{"d_model": 384, "n_head": 6, "head_dim": 64, "d_mlp": 1536, "activation": "gelu", "norm_eps": 1e-06, "positions": "learned", "lr_head": 0.00541, "train_tokens": 402700000}
Each number is 128 + 24 x the weight over its row's rms, rounded and kept within 0 to 255. Layers, rows and columns count from 0. The size above them is the row's rms in percent of the matrix's.

# layer 3 MLP up, 1536x384, rms 0.149, rows 425-496, columns 192-287
size [108 102 106  91 106  99 117  88 105  89 111  92 120  97  91  97 106 106  94  98 127 101 106 109  99  86  88  98  90  88  95 117 101  97 108 109  95 103  95  94  94 101  95  98 102 132  99 108 102  95  88 108  95  88 100  96 112 106  84 103  90  95 106 103 105  92 119 104  90 107 108 103]
[[125 132 142  80 167 131 111  97 116 127 128 111  98 152 143 137 178 130 118 133 132 169 158 177 125 109 137 117 103 128 194 123 172 126  81 136  94 133 115 103  97 116 168 154 185 120 112 105 141 145 120 106 161 114 143 135 140 129 140 108 148 141 112 106 178 111 164 139 116 117 123 166 154 110 128  88 122 148 132 128  85 136  78 140 119 121 115 143 110  85 128 132 131 121 134 130]
 [139  97 114 101 101 123  97 156 121 131  96 133 127 144 140 127 160 142 126 136 124 142  99  74 112 126 150 125 154 110 135 140 135 104 108 101 117 133  92 153 141 114 130 117 108 130 154  91 174 125 127 159 117 106 150 134 127 172 126 112 145 116 218 156 150 142 116  85 140 131 124 121 140 127 139  88 144 121 167 114 123 148 130 138 143 152 125 165 141  89 108 138 142  96  95 154]
 [120 107 166 111 178 115 139 100 128 125 139 110  91 117 129 145 135 128 149 148  94 122 157  95 127 105 167 132 165 159 128 162 136 140 150 137  93 102  96  95 135 103 129 132 115 116  95 100 109 129 170 141 154 167 104 168 134 110 179  94 159 143 109  90 112 119  91 122 154 139 111 105 169  85  83 137 116 123 142  97 145 129 117 156 147 115  95 134 129 136  57 138 146 120 107 147]
 [148 109 107 118 117 126 136 114 174 120 183 138 113 155 106 106 103 162 101 129 112 118 136  87 125 114 141 163 181 110 110 145 101  50 161  75 173 142 100 170 152 127 145 131 117 146 122 139 139 151 130 115 148 133 129 152  87 143 123 116 170 121 135 116 157 130 158 169 129 138 120 115  97 132 131 105  90 138 141 120 149 118 142 146  77  91 161 125 158 125 164 155 129 147 125 138]
 [126 103 124 127 140 169 149 119 154  83 122 164 172 108 111 134 115 107 135 112 160 119 133 141 122 124 114 115 132 135 111 134 127  95  89 146 143 110 110 167 134 130  99  81 142 110 173  75 144 127  88 103  75 160 122 137 142 165 153 124 165 108  99 131 133 141  92 154 120 162 127 156 108 122 137 101 118 127 136 109 166 180  91 159 139 124 150 124 178  96 146 106 185 124 142 141]
 [124 144 153 160  96 131  96 149 127 157 107 154  89 111 144 145 107 141 120 112 153  97 156 119 170 106 178 110 151  93 152 100 164 165 153 124 150 140 109 155 140 124  88 126 144 167 123 127 154 143 124 138 135 106 103 177 132 158 124 145 150 159 106 171 136  89 144 153 123 145 135 156 142 112 134  94 116 145 130 158 122 111 164 117 129 120 166 103 127  98 134 143  77 139 142 130]
 [114 117 143 107  96 160 144 125 124  83 128 141 170 109 105 173 100 123 132 117 106 111 139 145 113 128 129  94 133 161 163 137  96 120 120 133 143 133 130 144 126 161 127 100 118 100 162 123 171 118 127 129 100 138 119 155 175 119 135 121 167 146 112  91 119 157 121 110 146 144 142  93 111 161 132  80 129 140 107 141 125 115 133 122 149 110 134 106 143 152 155 112 135 137 114 135]
 [139 138 127 124 116 161 116 137 127 130 158 121 100  91 107 141 138 114 107 105 115 143 130 129 172 119 185 146 152 118 132 117 142 110 155 106 149 132 121  98 129 117 141 129 120 134 117 135 136 174 126 100 117  78 170  82 137 114 156  71 151 135 164 122 137 122 120 116  67 110 121 122 188 123 128 146 121 108 109 148 111 107 135 121 183 105 140 156  99 162 104 148  82 136 137 144]
 [151 163 119 106 146 143 110 134  83  92 159 127 100 154 130 122  90 102 146 102 130 125 133 109 115 132 143 142 119  97 103  73 115 115 176 101 121 100 141 145 190 143 104 129 120 154 118 163  91 113 173 159 131 123 112 122 128 129 204 145 133 132 170 108 130 114 144 140 139 146 127 135 150 161 149 135 155 150 144 158 165 105 123 137  92 129 182 141 114 144  99 127 123  98 134 138]
 [145 135 103 165 153 102 117 127  90 132 118 121 146 136 127 127 105 130 130 139 139 102 130 139 128 132 125  91 102 152 131 133 123 133 122 110 136 109 148 111 110  93 132 140 141  92 172 171 116 116 138 105 112 137 159 102 120 118 137 100  69 147 129 118 111 139 108 115 117 114 111 152  87 105 141 133 141 152 134 150 160  87 112 131 133 120 149 137  94 190 121 158 110 156 127 104]
 [112  94 103 122 112  90 158 173 160  85 129 124 114 157 168 116  59 109 137 144 120 131 154  93 124 128 153 135 126 115 129 102 100 125 150 127 132 141 158 146 139 137 146  82 139 106  89 145 107 149 141 125 105 118 172 158 138 129 138  94 152 136 127 100 114 142 118 144 126  93 129 114 131  97  98 116 106 125 152 174 105  93  94 134 128 142 111 138 137 112 118 147  80 142 153 125]
 [103 134  70 144 136 107 139  99 124  85 107 109  94 146 145 123 157 147 128 186 148 140 105  81 114 154 149 167  96 117 152 134 107 103 160 140 104 141 148 102 100 131  98 120 126  96 148 158 134 114  99  96 120 122 145 122 148 121 107 105 137 105  86 123 101 169 157 114 133 108 119 100 141 141  60 130 137 109 134 109  84 172  93 104  72 112 157 131 140 107  99 100 152 121 124 128]
 [146 115 145 122 120 129 127 109 133 161 140 132  79 142 148 152 133 128 129 130  96 104 177 114 127 122 123 115 118 120 122 105 143 149 104 125 106 126 103 107 151 144 173 135 168 136 140 120 145 105 149 116 144 123 124  93 113 107 159 137 147 126 128  72 149 113 147 136 122 125 112 145 165 108  72 136 137 105 144 148 107 127 101 134 138 149 125 171 110 112  91 153 104 138  93 150]
 [184 164 139 149 110 118 153 117 127 142 113  99 127  92 120 112 103 146  90 138 129 135 148 112 125 149 173 122 123 113 147 110 104 156 132 116 129  90 146 132 150 121 136 119  87  67 128  79 154  99 103 154  90 112 137 131 161 128  99 115 149 134  70 157 119 157 158 100 161 148  97 131 140 139 129 132 131 130 177 117 133 134 112 133 131  79 116 112 124 129 156 134 136 136 126 109]
 [164 125 111 158 135 137 142 126  97 139  78  75 162 134 138 154 115 149 122 131 121 171 111 125 107 155  96 132 126 154 121 126 110 106 137 146 139 139 111 124 151 104 114 136 159 141 139 142 145 160 131 111 197 140 140 167 127 136 111 126 108 129 142 113 152  64 148 109 112 113 141 157  96 105 125 158 108  94  80 106 141 120 105 151 175 142 154  91 128 172 114 103 119 137 102 116]
 [122 134  95 122 142 152 120 136 147 188 150 126 164 109 173  91 130 101 107  79 164 119 129 152 201 123 115 151 136 142 137 125 113 137 133 137 162 106 122 190 156 120 159 115 142 175 152 141 132 115 151  92 162 137 143 113 153 129 146 124 158  92 133 112 121 135 152 144 168 100 106  85 154 129 161  94 190 126 116 121 110 142 119 100 114 133 155 161 123 136 148 100 135 126  86 127]
 [165 108 162  87 147 113 178 119 127 134 107 139 124 123 135 140  69 143 138 140 132 146 119 125 118 114 128  70 153 128 145 152 151 138 150 133 106 126 131 132 157 166 135 146 150 126 106 136 157 134 115 107 110 135 149 128 101 120  96  75 155 102  98 125 149 114 167 134 116 106 128 154 109 138 129 141 170 102 104 116  84  95 108 116 181  69 148 149 147 116 116 128 146 127 105 146]
 [119 137 145 103 155 141 105 162  90 126 131 156 136 140 119 102 157 168 103 120 186 131 123 148 153 144 142 128 155 120 129 125 123  82  94 153 113 123 112 135  62  90 106 139 142 114 158 130  70 147 127 116 175 111 152 127 142 160 152 137 173 116 125 134 120 128 141 160 116  97 120  99 123 138 144 146 126 103 135 151 105 146  91 159 122 148 147 159 144 140 135 141 133 132 120 145]
 [132 126 131 147 157 130 124 141 131  81 134 132 170 172 151 160 127 116 146 132  71 146 138 144 138 165 131 109 141  79 133 101 123 133 136 193 160  80 134 170 175 130 113 117 122 117 127 119 145 106 121  83 103 140 107 108 116  87 139 105 154 131 141 104 147 124  94 102 130 128 106 117 108 159 156 115 127 163 130  79 106 148 134 137  97 146 143 127 125 157 132 144 148 122 130 126]
 [ 80  93 111 141 168 108 138 147 150 155 116 123 124 133 104  98 148 107 121  86 148 112 158 104 143 141  94 121 102 168 138 139  94 110 121 140 151  65 139 133 144 154 162 186 134 107 132 108 129 130 135 145 102 121 105  99 115  94 112 145 138  84 160 103 132 132 104 120 136 161 114 112 140 164 118 101 139 119 136 111 159 111 191 105 128 128 142 130 120 134 106 148 157 140 136 145]
 [112 136 129 114 138 143 137 108 149 178 143  98 116 106 130 123 106 136  96 100 126 127 120 114 212 151 124 159 138 119 106  95 113  96  70 137 146  98 146 106 134 120 113  97 127 133 168 169  96 116 129 140 161 134 144  96 124 144 133 125 121 143  99 128 119 125 157 114 102 113 145 134 130  73  84 125  87 150 130 115 136 144 158 200 125 141  78 149 143 127 120 129 134 117 145 106]
 [142 129 120 156 117 161 147 136 133 110 141 151 175 104 123 162 157  99 102 130 157 161 109 112 117 126 114 171 122 129  87 126 139 137 169  61  99 111 113 113 176 148 141 146 198 135 171 115 102 115 127 120 108 149 119 143 110  78 151 120 114 148 155 111 136 159 168 130 109 153 142 131  96 163 141 125 166 125 108 125 107 111 135 135 129 124 118 127  87 133 171 136 176 114 149  93]
 [128 133 139  83 154 123 161 160 128 149 134 148  83 120 143 133 129 167 171  96 158 162  79 105  99 136 142 114 120 143 160 141 100 123  71 159 119 121 118 131 138 125  93 170 107  91 141 120 104 147 163 117 122 106 126 130 175 200 128 128 148  82  83 154  78 126 152 161 131  94 140 165 125 105 118 113 136 122 143 100 145 116  97 160 138 126  96 158 146 132 150 140 121 151 126 148]
 [151 134  92 145 117 123 136 109 135 150 133  92 125 118 124 157 129 113 156 113 147 112 122 152 124 108  68  51 109 126 142  67 102 127 176 157  76 112  89 161 129 152  85 133 155 107 143 100 180 103  93 129 105 127 127 114 152 132 152 152 125 124 110 161 168 107 128 157 176  96 127 171 151 134 114 111 140 127 129 131 120 126 154 138 133 141 159 109 135  83 133 113 129 101 123 141]
 [113 156 121 114 144  97 111 112 120 117  99  90 149 140 123 151  87 133  94 138 139 143 136 126 111 139 170 152 159 195 157 117 132 144 145  96 151 130 138 102 139 140 143 122 134  74  84 143 124 145 131 158 150 124 144 110 119 130 171 149 109 143 107 122 123  86  63 123 131 171 116 167 116 104  99 122 100 136 135 123 162 136 129 128 146 137 113  99 176  97 105 176 132 148 112 139]
 [111 129 159 142 131 178 167 102 132 101  99 150 130 152 127  84 120 127 154 146 154  91 199 119 136 122 125 160 178 118 122 155 113  90 123 102 130 146 153 100 109 146  90 133 168 123  91 154 117 105 146 104 125 102 126 112 162 117 109 105 163  96 107 134 111 125 138 140 165 106 140 126 129  91 165 104 155 123 114 144 125 104 108 120 116 143 120 144  72 128 133 133 161 120 123  98]
 [139 127 135 119  86  71 131 126 107 118 136 127 110 167 159 133 117  89 138 107 120 157  89  92 103 111 127 151 124 162  79  84  67 163 106 155 100 146 145 167 123 113 139 140 139 141 134 166  98 143 127 148 144 148 150 127 123 160 116 100 180 113 140 134  91  93 118 138 157 124 143 115  95 100 129  95 109 138  98 125  94 100 128 145 123 121 121 131 170  82 150 127 109 114 161 131]
 [112 154 112  75 145 124 145 172 111  73 132 131 135 102 115 127 125 127  75 146 128 137 123 126 146 124  76 130 144 139 115 116 108 123  90  81 110 124 156 106 141  91 167 106 174 154 111 104 117 175 134 123 162 134 120 137 111 122 107 112 146  87 128 112 113 146 127 175 124 140 139 104 105 122 113 129 122 123 148 122 127 162 139 161 123 139 145 135 109 133 142 102  96 148 125 134]
 [128  66  95  84 128 161 149 144  94 147 108 137 119  76 138  88 159 159  96  92 130  92 111 134 106 107 129 102 142 106 132 113 156 121 108 130 121 113 129 142 101  92 145  98 122 153 158 132 142 133 133 161 188  97 124 126 128 147 108 124 155 124 144 121 122 130 113 141 107 144 126 115  93 173 182 128  81 146 169  86 142  70 110  86 127 122 154 109 110 124  98 125 147 160 151 150]
 [140 144 114 140 167 114 105 127 118 173 118 102 135 154 110 179  95 124 176 150 120 113 103 145 154 131 114 187 115 119  82 138 157  83 118 129 104 140 114 165 132 174 125 167 121 126 166 122 118 144 116 132 180 136 127 133 167 147 134 147 150 107 121 129 139 121 122 123 117 112 118 137 107 123 118 108 154 127 152  98 130 106 135 133 122  85 136  90 150 143 176 118 104 161 132 146]
 [124 129 104 184 107 144 140 206 144  91 113 153 156 152 135 107 135 123 154 162 118 127 137 120 134 168  89 114 153 148 138 186 133 109  85 133 121 122 133 169  65 152 130 125 121 117 132 136 153 150 106 110 163 115 141 175 165 108 119 144  84 116 151 112 112 178 129 158 145 143 138 139 142 141  99 160 149 143 146 128 160 162 134 124 132 126 124 124 107 127 100  71  70 151 143 117]
 [148 119 116 111 115 156 138 135 142 124 133 115 140 175 116 149 122 138 155 134 116 135 113 113 116 136  98 129  87 143 191 143 147 105 153 124  96 115 132 144 174 112 134 155 135 120 131 124  89  84 164 136 149 191 118 114 109 146 133 127 136 126 123 125 131 123 130 103 170 136 124 114 152 113  90 134  95 160 121 137 124 160 163 165  87 118 130  96 105 130 120 106 112 119 130 150]
 [ 83  97 141 161  85  85 133 125 117 144 109 108  91 157 153 101 144 127 105 116  81 138 137 121  69 126 129 161 127 147 101 109 130 126 120 161 143 114 140 134 132 125 105 122 142 121  79 151 112 186 175 121 145 130 148 168 129 158 133 143 159 142  99 128 173 159 132 105 117 144 118 160 138 105 113 142 120  95 123 116 157 109 112 145 150 109 113 163 125 139  94 169 112 138 142 131]
 [131 138 106 170 116 100 148 120 162 126 127 143 123 112 136  84 125 144 109 166 129 170 131 126 137 129 190 143  99 119 115 123 100 108 129 125  88 115 106 111 154 135 176 118 141 156 124 153 133 153 176 149 150  98 147  74 108  96 141 126 113 108 141 146 153 151 114  90  71  86 178 119 129 163 149 124 116 116 119 122 154 120 130 133 127 119 110 152 116 120 132 111 139  97 129 130]
 [ 93 154 116 121 145  85 119 118  95 140 146 137 131 136 104 130 154 118 172 116 131 130 138 139 128 103 114 123 113 133  99 121 118 119 148 116 126 100 118 136 161 127  89 139 134  96 130 139 176 140 136 163 121 139 129 141 104 152 140 170 151 137 119 113 119 111 148  78 158 124 166  68 102 145 116 143 103 139 151 128  99 141 113 147 154 116 150 145 118 113 114 155 150 119  96 121]
 [114 114 132 128 127 146  84 110 162 135 128 144  89 106 116 162 110 134  87 123 144 123 129 113 158  97 128 168 113 128 128 130 118 133 120  76 132 114 146 138 178  87  91 102 112  77 167 161  78 136 115 123 127 133  82 160  96 115 166 112 145  94 145 115 124 117 159 118 108 191 138 123  83 125 115 110 151 118 110 121 121 117 134 151 125 116  86 168 150 108  87 154  88 108 150 167]
 [113 124 116 124 144  90  90 104 125 118 114 145 136 134 148 111 157 139 142 112 151 130 115 188 125 110 165 109 145 177 142  84 108 114 128 162 101 125 134 154 110 131 136 181 162 153 116 114 116 108  85 132 134 100  98 133 187 142  90 154 134 162 173 119 109 135 147 120 147 129  71  97 117 138 147 113  99 139 137 166 103 131 169 127 133 136 144 159 141  86 100 143 134 162 138 140]
 [142 140 124 118 156 116 151 103 134 122 137 135 139  97 151 117 156 140 158 112  85 122 117 125 164 172 116  98 136 162 139 154 125 104 145 133 109 156 149 135 162 135 133 135  91 135 151 106 118 107 137 134 178 132 138 117 118 132 106 164 116 131 171 116 115 133 123 101 185 106 112 117 115 138 132 114 148 152 118 112 114 122 117 140  86 139 124 129 142  91 108 117 119 130 128 140]
 [203 131 118 104 151  93 152 124 135  99 146  90 134  67 107 140  91 128  70 113 118 110 117 108 111 150 131 105 113 161 126 120 106 124 124 135 134 111 128 159 161 163 147  96  79 134 170 155 104 135 130  92 134 108 143 145 114 182 116 108  56 138 124 149 116 156 145 151 111  84 106 150 125 137 106 167 116 145 144 132 107 162 142 113 119 153 118 121 143 117 146 119 136 139  80 128]
 [150  81 138 181 121 128 113 109 117 113 128 107 147  81 149 105 166 136  95 147 150 117 120 128 153 127 167 153 122  74  89 128 123 143 160 143 127 143 117  73 125  92 141 139 137 128 150 116 152 113 124 111 147 137 129 134  98 148 149 112 120 130 133 117 107 137 170 176  69 148 129  99 126 161 147 172 131 134 124 115  84 144 106 133  74 166 171 111 140  87 170 118 136 112 144 115]
 [100 138 139 188  94 135 103 172  94 110 157 146 119 133  77 138 158 170  61 116 106 132  97 116 155 137 116 147 135 146  98 115 111 154 142 141 123 130 104  74 142 143 164 162  98 140 163 104 149  98 149 108 113 107 111  70  84 134 111 143 109 146 123  98 105  90 110 109 131 114 123 145 134 117 109  90 140 162 125  78 133 125 110 139 117 142 150 138 119 144 115 125 130  99 166 127]
 [158 135 146 129 135 103 104  94 136 102 117 105 153 145 126 103 108  84 131 142 110 133 106  97 135 123  87 121 164 131 128  98 156 117 167 157  79 122 158 115 156 105 133 124 121 133 121 154 124 105 127 134 163 116 132 122 131 155 141 134 139 129 103 100 147  88  99  92 129 151 129 139 147  81  94 145  98 129 118 116 128 123 131 100 146 132 108 137 108 120 110 169 128  96 138 107]
 [138 130 108  86 127 124 143 178 136 116 121  98 131 120 147 114 111 129 129  93 141 100 126 133 139 131  95 127 140 148 144 108 152 177 107 116 172 116 149 115 136 124 131 200 164 138 138 117 120 133 104  98  94 135 109 144 141  81 152 142 145 169 160 111  90 120 145 141  97 124 111 109 116 128 116 125 149 130 116 125 147  96 101 130 115 163 119 105  98 101  75  84 140 132 178 120]
 [127 137 150 169 169 116 131 112 113 108 123 134 129 134 119 146  81 154 107 110 140 117 131 174  84 160 117 147 107 133 101  60 123 140 144 101 140 101 139 139 142 142 146  77 135 139 179 115 133  91 135 150 100 111 125 149 155 133 136  90 111 134 139 134 126 159 153 130 137 119 122 140 141 153  85 123 155 113 122 120 175 141 135 152 142 153 127 149 155 101 116 133 100 174 109 106]
 [154 106 137 126 182 105 143  70 145 129 112 111 138 148 195 149  94 107 131 114 142 149 124 153 145 135 140 153  93 146 122 130  91 128 109  78 146 144 158 128 124 131 135 125  91 109 117 136 107 107 129 135 157 127 132 101  98 117 115 106  95 173 148  85 129  94 163 133 111 122 143 137 132 146 114 140 102 108 161  97 138 167 127 100 113 133  73 114 125 117 113 107 124 154  98 146]
 [153 159  90 125 161 146 136 155 112 138 152 111 179 114 150 147 126 117 117 103 212 166 114 145  96 155 125 103 151 153 117 173 129 120 135 125 104 116 126 118 140  99 147 146 170 110 115 131 168 130  92 124 117 126 105 121 149 161 125  96 178 136 106 111 173 112 102  93 134 134  89 132 140 122 112 161 112 152 146 105 155 121 151 128 156 123 114 153 161 161 125 131 114 140 138 162]
 [111 132 147 119  88 127 117 128 135 128 129 111 126 137 125 111 142 131 128 106 106 115 122 101 172 132 137 143 136 172 136 139 153 152 159 144 129 110 151  96 122 158 145  96 156 137 126 130 130 106 104 119 118  94 139  85 127 120 156 122 168 171 118 103 119 119  97  97 146 105 139 115 101 143 124 129 151 128 122 127 135 167 112 126 140 166 100 133 144 178 167  78 144  91 130 141]
 [129 114 111 105 127  83 126 117 121 162 113  88 150 174 114 149 121 135 129 150 121 143 173 121 100 115 114 157 161  71  94 167 150 138 165 138 175 114 148 153 143 140  98 127 116 119 127 130 129 108 154 105 111 153 125 125 177 128 108  86 117 139 105 126 111  94 129 130 150 132 136 104 161 131 105 127 124  93 133 122  88 139 135 137 113 191 183 164 107 118 112 137 173 111 110 178]
 [113 158 113  99 135 164 133  71 143 150 101 124  96 139 108 136 120  82  90 103 116 153  79 135 144 125 123 181 152 121 131 130 185 176 119 137 148 138 135 166 148 152 103 134 152 167 130 163 115  88 165 160 100 130 134 160 111 133 148 110 108 109 112  93 190 115 109  87 123 122 118 143 131 137 133 132 114 134  81 122  77 158 121 149 146 121 130 163 127 119 113 100 123 158 128 156]
 [112 156 153 123 151 115 157 115 129 138 134 132 113 116 131 154 109 134 132 162 129 135  88 101 102 112 121 161 127 185 135 147 106 152 114 167 137 126  87 141 162  79 131 113 148 105 118 162 104 113 117 111  95  78 159 110 111  82 128 141 123 106 129 124 126 131 133 142 159 142 124 142 138 167 123 116 147 119 114 110 133 116  99 145 121 170 194 125 139 165 111 139 119 153 122 122]
 [ 81 124 145 132  94 141  94 125 143 130 149  96 127  94 157 120 144 122 113 126 158  98 134 160 113 136 121 107 117 109 144 153 127  97 105 133 156  90 106 132 135 134 112 139 119 110 166 139 127 128 133  95 107  86 134 127 103 130 193 157 150 140  94 135 114 108  99 132 116 173 151 101 164 113 150  91 163 113  86 166 143 110 141 140 132 140 102 133 107 126 122 128 139 169 179 109]
 [122 128 102 128 122 142 160 134 167 137 122 127 157 148 107 117  99 114 154 180 144 133 121 132 174 158 115 146 160 153 151 160 121 169 194 156 125 150 135  96 113 145  97 121 173 120 147 121 102 119 102 123 138 158  93 105 100 125 119 149 120 117 118 136 112 167 159 119  88 119 130 152 139 138 111  93 129 177 126 107 144 132 134 114 113 115 124 156  93 135 117  80 117  99  74 135]
 [124 130  76 111 216 114 127  88  95 136 102 140 102 144 183 183  96 182 124 175  92 178  92 130 150  89 145 103 154 162 131 147 129 104 145 152 123 140 150 120 139 134 130 146 152 125 155 127 145 135 157 106 111  95 136 122 125 171 149 144 123 103 118 134 116 109 161 120 173 115 108 118 109 116 151 131 153 131 119 120 136 131 129  77  89  90  99 138 151  90 139  88 124 153 114 165]
 [122  99 101 149 115 137 134 181 152 131 152 121 143  93 162 143  97 150 105 129 110 148 119 152 106 118 129 128 122 144 141 102 131 104 127 125 123 150 104 147 167 146 154 108 129 154 157 112 162 177 123  98  96 121 100  94 109 122 173 121  95 162 121 123 118 131 150 144 102 161  92 122 157  91 121 140 138  97 133  86 142 106 100 116 109 119 142 155 149 132 120 154 127 110 166 120]
 [157 129 125 169 117 143 147 119 124 130  64 134 115 122  84 104 133 162 111 128 150 160 133 146 166 146 107 117 143 138 124 129 140 103 113 184 172 152 150  87 122 147 152 110 101 131 126 141 152 103 152 111 167 158 122 126 146 106 114 129 153 132 148 140  81 102 160  85 144 123 136 118 110 148 114 141 105 132 125 125  92 127 119  88  97 118 157 155 134  85 102 180 129  93 154 119]
 [127 142 181 172 149 105 126 116 114 141 130 145 152 127 146 152 140 134 137 118 137 120 175 109 146 125  88 162 128 124  94 118 102 142  80 129 158 163 125 134 114 119 144  79 140 180 146  83 135 150 135 118 123 169 140 118  75 103 129  63 134 112 143 148 128 105  73 122 112 114 127  86 110 128 130  95 139 112 112 140 146 137 104  85 131 132 122 141 134 121 127 107 108 120 119 130]
 [117 136 168 145 149 139 124  68 137 169 115 107 185 111 146 122 118  97 100 109 137 111 149 139 114 104 139 100 114 141 113  83  95 169 134 157 139  88 142 113 159 161  94 139 130 133 179 135 129 114 113 178 127 127 158 160 114  81 131 150 127 155 125 151 147 114 152 107 148  77 117 123 135 173 143  98 155 167 137 134 141 115  85 146 110 122 143 139 108 142  96 102 112 129 149 129]
 [168 116 107 152 108 115 172  80 164 141  95 123 179 132 124 162 102 122  66 149 105 124 110 105 180 161 162 126 131  93 151 143 120 168 170 125 114 152 110 111  82 163 148 128 122 136 118 126 121 113 107 124  61 123 172 106 169 124 170 160 131 129 149 123 103 110  96 158 141 117 152 146 169 144 129 123 139 126 100 162 126 145 130 154 137 132 133 145 106  77 116 103 132 142 130 130]
 [120 138  81 129 141 127 123 100  81 106 130 140 114 136 129 124  94 106 148 118 132 167 143 110 121 124 139  88 144 127  82 123 136 119 131 103 134 101 128  72 109 124 125 128 129 124 122 126 155 149 144 121 108 133 130 107 146 107 157  91 138 139 133 136 129 172 121 113 104 194 148  97 130 135 147 111 184 115 129 112 128 134 127 129 118 126 149 110 163 117 117 152 120 126 120 114]
 [103 136 120 156 185 148  92 152 158 171 104 128 132 116 124 108 113 100 110 175 119 165 141 108 161 166 119 150 128 173  93 119 169 149 123 130 191 152 197 119 133 140 195  98 134 167 144 136 141 103 112  98 156 136 141 146 134 129 128  92 117 155 125 163  86 138 121 141  91 144 121  96 105 109 126 131 109 147 112 127 133 121 104 112 102 127  92 112 102 149  99 144 163 152 137 103]
 [135 110 113 147 103 110 117 141 139 111 135 110 150 131 134 175 160 145 170 100 117 130 124 162 153  91  79 163 168 140 122 142 101 109 153 167  73 103 107 102 156 118  95 107 127  96 122 108 156  89 151 129 119  91 101 145 142 145 131 132 121 116 137 173 125 138 142 119 144 128 108 125 161 121 105 137 116 130 111 115  81 142 131  95  85 118 125 172 169 115 120 164 142 113 132 113]
 [134 148 149 133 142 120 146 143 135 121 131 143 158  97  98 138 131 129 128 136  95 169 108 125 174 171 134 136 156 132 134 124 141 121 178 118 126 133 135 126  82 132 114 141 110 143 121 101  88 137 126 125 152 104 135 109 178 140 124 113 121  87 143 111 104 128 110 189 132 172 145 141 136 140 166 121 135 102 142 146 130 126 161 145 159 138 106 150 140 124  79 119 132  90 120 146]
 [136 122 107 110 135 123 138 121  86 102 161 109 118 164 141 116 132 135 149 110 127 168 134 133 137 112 125 155 126 137 104 145 155 120 115 137 133  72  95 157 100 119  79 123 145 100 129 106  95 129 170  80 132 165 125 131 135 145 106 143 133 151 107 141 103  98 110 140 141  97 147 123 151 144  75 190 112 103 150  70 154 141 121  94 137 117 130 144 183 140  78 143  92 163 117 137]
 [148 116 156 159 171 117 161 117 131 147 157 105  80 108 124 142 111 128  79 128 109 111 103 117 165  92 122 117 122 124  74 107 137 106 115  98 102 124 107  89 160 128 114 128 139 110 122 149 105 136 119 110 119 170 102 101 151 112 165 101 118  89 112 137 125 123 122  98 155 137 126  98 177 108 100 161  94 142 123 168 103 154 109 103 152  98 117 132 117  71 103 175 133 126 122 129]
 [139 162 132 102 169 156 118 158 133 167 122 167 180 139 141  91 159 102 158 146 146 155 148 130 132 135 114  61 122 126 120 127 134 141  94 109 109 112 157  93 133 134 143 175 136 146  73 141 138 119 136  97 159 155 118  86 151 118 101 111 151  93 130 137  70 124 156 108  93 140 120 144 102 136 122 103 102  96 105  77 159 115 127 142 109 146 156 162 100 104 160 114 120 190 144 132]
 [ 72 140 128 113 132  98 106 132 110 154  98 151 150 149 104  99 132 126 161 109 114  93 166 133  94 122 143 135 139  94  98  85 107 119 143 131 107 171 102 147 160 105 104 118 116 137 136 165  86 107 142 146 121 132 157 138 137 134 138 106  99  91 126 149 163 154 152 139 126  97 113 111 110 127 114 163 138 149 146 142 154 118 140 150 125  85 152 150 141 138 132 100 140 184 120 154]
 [ 91 139  93 128 138 102 131 133 141 117 140 117 112  99 170 150 116 147 135 128 118 140 169 105 128  73 128  92 119 132 136  98 162 123 164  94  93 134 124  86 150 132 123  92  84 133 124 142 124 104 146 173 157 125 156 138  89 101 137 121 136 149 103 127 178 128 125  98 115 142 136 146 139 163 131  79 142 111 131 135 101  88 110  81 131 142 105 191 135 130  67 137 129 127  93 161]
 [ 86 100 135 166 161 154 118 109 123 120 139 154 151 127 136 150 134 149  99  99 125 121 155 108 139 132 101 143 124 132  82 100  86 127 163  74 133 112 143 112 142 170 116 128 129 144 130 122 126 148 124 112 125 120  85 164 117  88 140 152 107 101 167  68 131 137 161 121 173 149 132 151 137  92 156 150 119 109 130 111 148 160 121 142 131 105 129 139  98  94 160 136 100 153 127 149]
 [153  86 155 101 103 118 160  84  99 140 135 127  99 100 121 130 151 118  98 144 101 112 135 117 124 149 163 111  80  98 148 152 133 131 118 159 161 126 119 134 128 121 145 142 141 136 142 112 111 148 119 117 157 100 142 125 156  73 118 147 128 144 181 134 132  91 148 108 134 138 110 165 151 161 127 163 106 139 134 107  99 115  79 115 159 133 116  99 155  77 122 129 128 163 145 163]
 [118 110 153 102 128 101 127 125  97  69 113 142 106 132 106 135  99 162 121 133 146 131  79 165 126 156 106 101 150 160 115  81 150 134  97 141 127 184 133 140  95 105 126 120 134 180 101 139 138 103 167 127  93 113 154 165 131 129 146 114 156  93  86 116 111  87 140 131 121  95 128  82 139 120  97 123 119 165  79 152 143 125 121 128 123 149 151 112 126 148 142 129  92  90 128 113]
 [123 147 151 109 121 155 144 125 152 139 105 160 160 132 128 129  87  99 105 156  88 165 110 106 145 131 151 119 130 114  95 147 158 158 144 116 139 166 104 146 159 120 102 102 138 111 135 130 130 121  79 122 134 127 110 142 125 134 164 127 109 108 140 109 101 111 127 123 124 119 102 130 125 104 143 129 115 116  75 138 133 125 157 149 126 128 129 154 145 148 123 114 128 133 105 156]
 [143 132 116  72 131 109 184 164 137 117 135 176  83 111 126 135 102 132 121 115 182 147 168 117  95 185 122 135 129 154 153 106 137 134 111  97 133 152 178 153 173 126 128 113 154 153  87 106 115 101 158 140 169 141 119  76 144 151 142 118 144 106 105 163 125 140 148  99 101 115 122  97 118 172  97 112 123 107  98 127 126 131 157 122 114  86 110 123 164 110 121 107 112 150  67 122]]